Part of a small language model's weights: 10 heads of 32.
Each number is 128 + 32 x the weight over its row's rms, rounded and kept within 0 to 255. Layers, rows and columns count from 0. Numbers have three digits each. The size before them is the row's rms in percent of the matrix's.

# down: layer 10 MLP down (transposed), 1280x320, rms 0.0646, rows 359-405, columns 64-127
# up: layer 10 MLP up, 1280x320, rms 0.0703, rows 360-405, columns 64-127
down359 099:161151080160131080117130138110121114143122113168153107115127061149110099129168117141090171126162144111117206147182153150136155080082134150156087094153106066140156153119076090130100159158174095
up360 108:084092118180122153157049101136144125101157136108161145133111150115110195096185081169130074146095104107163105132104129148062096168068090162089097135196095193116167153118154158087159103147105129
down360 102:116169107113047103134107105123128116129109174146128126120128126122100079070165134169090168138138098165163117121124118091156127123106158105092138072122173150151129080103109175125109111159154147
up361 088:182147141117114090119135144060164094133159134093119091142108086100160110126154113135095111103118097116120082131158118085129184166119104148088143156092118203162133144132196160091170106089177121
down361 096:094066146182147157170139127195170134153137109145129151152121131137141163094109109124124104166143153134132145146131140187153087113083080101210127082182138176094142094106094095133134163146140142
up362 059:142122078124030126158094135064162118128147141156144115127119120152135140146081137140111138162120158010142114144140125138110143102141147107113158098133136187126135120130131058118120117115103108
down362 076:140158133095255141126101127137178127149123123178124133166127110165163103092133090104143124164165128020146133122155145135090140106096137132140128108135176153131121118131105000140125140161163135
up363 085:087130086148129139087160097117112074155165096114216141163132167152126106164151129116132113096135147103123185076097188148118103163124167161111153163179088167139157171141120151093112159184089152
down363 082:119079154131161123153104156111113096124134107117162126114153060210135112164125143149107121159137121117143158076109066158161087109095097186194199084158113089092092143113090068148174133097158033
up364 101:143064075068114112112180167151101113163185199143183047171160091105086106123136110169146139092101083144125109135139109108088184141127120108121100127178161112131130136149157141102099075112121172
down364 099:140109076132212117129115121110081109104144126109087142072131155097128138181192093120149176161110131128087121127070135149191181112156164124163141156053130108084154104102136129139160187138161166
up365 081:168120134082120131133111165152139164160131118136118103088073083099120183087105153136099153138141133100041079145117134114144150135071040047168093107096208099114114130109160176139129084123133111
down365 097:123156132158130130131082110134145073101140108094077177132071121130129097119153068109120145112098134103120134119184137089044113135104159115176124114126160157104147153140111121166089152110165089
up366 107:081080138123100128088133123132100070138102090106124151114078148117170087109136151132147130122164086137208135120081123151131134110137105081147146128088117155104142145121116129129121155177118161
down366 115:144156151131163118165131132081171091144145173107105099138111116152109074101102194111129094139159097105133183083219114119084145096109089093108114163152111134116111081137165140131152175103148109
up367 108:127154122145101130121103065079155115133137098120187210157125121135154159165179088142138107087137122121095177125107195185109127116165099140128150170172150135132176147081149150104180116150148099
down367 112:134124166128095151113084136171082073138122106176183139168106136155082175076111145125125210107104106106164114110131079122160129180187122083140143110148097164121087116141164151175107137145193164
up368 099:184127167120115106094112156160151159140154138196109116140161034156171124135139135137083124170151122128131145076098213116116130098180147137154096122120117124140179110170147136095186081120140150
down368 094:149115157171200078167112131174109092093094106170110125153138161125135116083122140121119082138137108110154143176136103153180136127148126145095118121133134081126180155115121132136123164134115091
up369 115:161095061119108085122108100120165178152141118098098145133152159109118104118082128149145136102135137113167118164116134142180150183159055133187128142148208147098129187077148139095094109143136136
down369 116:143135121144105091070097110194162164129128121070117151164124061072162154119072155036104170111129024124178168119116153142110135152141128064151106112125129153108099143104193130142196155113123150
up370 094:080120122143124160181163158107121176115123125148093090157087092068136142129112167153177144131102135137124125095102095179092164108103172122074126107142172103137088113075171145167114105150104170
down370 077:121100151090255132123162149127159112138101125180136164094118106126065143109103166123087156082160160249120125120156149150109104108105105124129115121141165064101100118112170089120156122126126127
up371 098:143096122179101125120060090124125096092125160108136105127115161108193112125153135134197171110170126102059167130051085117098147151155063075214152147108189137095072156058153163100041070174084137
down371 094:120086166193141122132135161050161162169145159170097078108164112139190078100081188136102142158152068109138075190135135124172171166148119150126129143102086149095129105147088103125052129112143119
up372 100:131129127106112174172091121191170170145079137110160151112119099070119142134151175137178143076112144130147154142119143100140071117158080131133103119139110102110190150121160113126142117180148190
down372 107:136110104121221157113159194212107114086171171100138050132138143131150118125143152142113145134113117132085157129191132124102114119151086102164118101107073147064149125111109139142125097110111116
up373 083:124119173073107082181161168112136146145081120139112171106102093144064135159086087140177148148157073114141102117117112137046101130132115060107109093150137136144097137115125191140186099122123115
down373 090:089141129105138113171165077162140142129153153100132200125100140141080158110141140095134099184108137126126180158121106101086162164145126177120106074143110134131174149113137087195149119091146150
up374 114:137121152145101105143087079085115146121160130105141115150082104161157108158135131208078106060129094121145173102090124117099138080165145098168191140157106191167143129147142152150128094137141122
down374 114:156095172155100087092105117120144104102079066160166172145149078143063153152075153119082115117094122132084186153116153151086140082118126114178079115187091097160129117150080157194135112108104135
up375 119:138127054138101108131143138081079151106143135123127163087097126120154099161135131165124128107150126122102152137125158166076132112141042172119177117162152066130129182144158164117101133135144161
down375 122:159152165143114226177074144141095109137134144156096140123111099139078112133133157074084091165056150109125105137130124177143110128090126138140159143162114136084107152124173101114137096063073089
up376 110:114073103133101081175118104060164141200146191107123077094119117099108118144093119113139121136142105107131144157177148088075137162134129160215150139093123148179165114121182138153112135110130099
down376 119:085105099104091138092157065102160108110185059147100088121142083144135171111170100137149134124126132120150093097123141154113171154137159148134159116170104118140110137139107122170148105170146177
up377 103:174192138108104122136121126168133152132148121104139138190091081132089133183137143171172083113112120079111148117145157133100042128125143111073150129150120126141132135128159176091119124113096132
down377 103:115151050144136113119150158119152089152062141141137145122102103095110080135109122115095204095072162136122175171142116116075086153151137105120132082147107160125131104151120097124162146115126136
up378 109:147118129102108165184188102116084176139132124143113138111116089091107142114111136157141115121114133133130137150099119132154108124167108113111152086123157098133165140149157162066168105145076124
down378 100:147088101179196139100146090105154176107163117180077069129124106103073085142175093125189155133200131190130161111145154163150141146086106140145136221141147153122128137092132120116165121135149127
up379 097:066137063153096098150126103098100159147122143096161130135128111133147110137071173109135117094160137118156154124123175106101164136156136130123151153092095082098126152136143106143074133141110110
down379 106:157184167139103113104147172196151123106126096094097146155113169147133140154175143036110138061135087104159127053192134138094098045158139121085081145125153153167216118124122130131138107188101116
up380 105:133152133173092115143111091144127167159178155119101102112135091159210131160140168177115119106157127115095099095113134093162106147153095142137127194160167093089125180129187147148152143162130174
down380 100:078129120106140115120181139117139114145147140110104108086194154125116104129155145114114106101113084075150182122141055121113150086101107075155185095100120093140130064171089130079109107107144082
up381 082:133102112098107093144194145157082149110120162117137089140107078120092106103174148145118172101061112112129133162084116101143045103133132069158133132093103084143056115107129192117109110141139096
down381 091:140170121105129167134112141163112133150109137122138077138140149117104100126127131128120161172156168114130118154153145113129123197136151110186147109144145140128067109127110112164163195109082085
up382 084:102070118083123117110145095143138104141168172143161137126115094100179145145141228098137147168130135135112160172111149198174143130163085119123133096141129132128166116131133169062045141150104151
down382 088:197153099106042161146085086177120136148106077109125189102135081093109156070111102111106090145148089086112165103148153151130144139139152146164106128122146144074101145171147127137092175138132134
up383 092:123102067104099094160184116135126144119164094052151106096146108180115125107141094180167101147102109140107139120095159104143194099106125077091146093141173049135152117120177121111121081115126109
down383 102:183162163178102122142116162212120110105175144164143126119120133104078118143100159119068126144123128079094158134070155128101135114139118109098135118163126169153128113110152123139148136117130158
up384 100:149085170099101129124161124214155159161228184207109119180134084143065165129115169130186165109144065135083174147081179116124102125116133104144081120156155119154097143145164151119135112155126180
down384 100:113078150125164145111037109082202094117146110139153079137158103136114120129163169152136102156136178117088110090159183208145151099113109121143109107146083145134175097128135110148094167148165149
up385 114:152191104180096140117116106105101161142132167172157124134145129104081145173049162120116164119163121108143091147123108084139058107077084145157151115175110142161127156086142150142091136171151117
down385 116:141195106112065112096081086134158154099111141143104076145056083117126115157108139134118171135127161105166166116153124104095144170111090116133086202170136162097125101177126137105114118097100127
up386 110:086103163122101150157116136109163141173115162086146144125084148077125142185133150112075169172175101143138129154075124070078141136127124107123086160123095123182190136100127154096102171159105140
down386 109:105086171165156133189106084118099119031095113143153140195161114118142084146095136125082108096119149096141124170125140167127160115151103136111167163147107119169128144161139166135144160115148133
up387 116:191132147120094192169124076158152121166156104141158074179088111169130176169115104153097118076141077130150116118085124064149049104137090074092128159142088181211119133068137160142093039156092134
down387 115:116122152151096069161164171135118101120127139170162136125138121067140103160153108123177147118200119121160147153159170158071151151139124141149102079169150023121131141199132181125124130084093096
up388 088:085121098106107133199106086151107150193132198150160150130108093122121155097089170126119134131150147120160085095138126142134063155162142113080079113133085134141122074126167151122106101141090105
down388 092:121099101163157122118148116106106178161136107137131090175109172132112105154185166113147184129121144139177086120133181118141126129140179126134126138111167108082144106065104087113182163134142144
up389 111:180171098139099162106088059143113065189160144077152125151100133141125132186128099106134123117176128144133100125105146152100106101122142105141146166127157115152105126093135160032129100158122170
down389 113:143217110021138087097058152110097142176119134190038159113079151047171140086128110136113082154178163118141141138126082134103085148141169095126147128169184138179149115122129160140163159156066113
up390 104:124118070140116122133109088178091096129087136161162076111150118135101167174138142118152098189147177135196145083127108090103107075153136090165146138208118182076117088138142109067096119171149181
down390 099:127162124167105171100098145085093122098120132110092135133151125143143122049122121076008173110132147132182108168076164080115123178117144126108161131107140097144122075115160100156115134154150106
up391 094:138133125156116121162103119132111145123122155113161140129127123093101148169075149138136168147147132087075101149153129123145120150127099136177117179124180085069128147150174130156122150121102133
down391 095:064092069097204097077089067144170161137108154164125123044153177166159119047128112145114154147165124096160118109093106122146078114071117147139188089108176174141122166128086144172119088086142127
up392 079:125114089104102118196075037137102155117174172163135146132110093141165185133101116186144170140160108109132084104096142164089108156148090094193139122169134131099155138091149150097141150158101157
down392 113:141129077099144140172072067144100172124165118145157119173092088134139151136137113162135138155144123043162130123157168108055114190146118100203138096162171139129123160136130140118131100148079151
up393 105:123115111053130105162108065151139124185128190113131151132148098137081128120067079122139156085159125130116107172119159127099139133141036111105112136128126134169134146102150141128081154194167155
down393 073:110119132127255083136140102101105143130145139126104096138172102135100081129148128141135113109087126255110091116132133119095120117147119133082095094101127114102211134152140144138137083116107166
up394 102:188108070122097142098093129165075140215133169141165060104153119119067125128046222106168156090090151128120112159137143050133149105102098099139199121175117067189142132117146124146069155155130154
down394 111:085158132133131145075152161111130121114106126123109079075114126047104129160170064093133162150150156089160128166179104196115148104188159164107155148166229142138149109057151145098181108125155117
up395 099:129087120097110163120085077143143184116150129107121114191138165150177204151079092122114179134167059091165112173110133114139152077085101171196136050207162158202116158081136140147044189162136132
down395 095:100136107139109100115057125115106172103139145079137133124103145096141077120107103149170123172139148131112135101169171148155132194118128158071133146160190088098125098163093112142214101111076120
up396 103:118146155104091142140178161155085109148170115115119117177064161139134151164111131190080117114164107113140117197115127136126179188130118098136152137173101148117091152062108151072117177188089061
down396 107:133184136171127066102112088165155162097168148129121165086109118097144161082094138125115132133109139138121158146199139105106107110125107121078152184135123128154136134160136135114126119181161146
up397 090:120134152150101166105117089161116137103125157129176159126121095060144157111150167190151118115132157120124139141072168130135067131097101132083161131125138124157100183129139172087117103157148165
down397 094:160121139143160131148091128181138155083116115085129105149101194101076144124142118106123152147095127136134097108170078083135089123083097126168199095146139162071135127077103124169115172148182131
up398 083:141104146102128118206113074105087223123142155140143132099102094174149132105128136119113081137169114086175044148184100130129084120149149135132075117072144152125181132120186132127136124119108126
down398 082:128103138177127134119171131147179050108103158162144101045171078135097087186126067115090167143153139187121119148128119110166127082131096134126100130166123138066161131079115145064088183123086081
up399 084:078085155073124138157106088192134091138102154166106117157113098104145140165127086105116156120094092125079129149105152132117095102099136113166156097151134157182136135067141158110131144157115098
down399 078:117101155123255163114129164114072100211097089100131158082151175139178132143151167137175110096086160159176169179140134118081124142196124106089128159110107164109094127130129109126148114141161091
up400 115:160108144101098164111085154162099094117070155112144111158088130104145100116123162212141128136118099126166112161119124107097113100159129128161157108195124158174215159102122147068094142169111153
down400 113:085112144120161098115112167085104157160088104151142127100115054101143114123116111156142145152142124120135161135077164060137128104147126198145178163067134134129114112149067148102126135121089166
up401 084:156090126056106128174151077112117154124164168144118136140110134129148148162102150108142093109161097154171121130116149095106094086151137109017110120181052087191088149110187178068149121132111183
down401 093:146112147112192130126083180104136136096144148132126144081145083135076131092158174106129146121091172145118125147123123158124163151131163087133100160110111112025212116151147115224147137111122138
up402 111:113116116082089099066121140110096112190074098121162101172110132156145126111145119146139159081225094127111153100101159126167141073114116109201127124129119129123166110124128134120058070155116129
down402 108:090129160122043114120131141105130096128143130124120170116147167159065128186175139141087109123075115134173025064132132138190125120156111115110120120098088111090087130127179131123183150122163144
up403 116:075101093132106106176154130145144151085143169106154044100137142138090130171096112153105156117181149113098099097109143123134171114128117083187055106120192090087149163146163151140181052174160124
down403 119:107151119110140104156143143157135149070120081134153078123143156142154066120127122158173170105100162137131112128177153111101103109125108087189104141152156115143133122157133201111094095152078119
up404 111:161080177135125100175116088158128145161105099060150144081127123114138101141119093116159153080092088114104097172082127122068138172095171105093155141167132118151104124108160177072124111111058071
down404 113:150138079154255087101088200129174183118120141074142120130129148074160062141132144103160136136175115177162086110123134163154111096185122111171170114050140136082151119120081107144131143115180123
up405 102:176108143121073151147135073100150157086099118186128116140104155155141100140104155121065111144200140107189077154171129129086178139116114068134137173121172134115083157145163153106137119156143086
down405 090:148129085138223108149200124119149196133166084149097071139145117147132149094155124119181058117107176113092117076023102111064156123170109156175102112133113128084157129111152130074133113132141097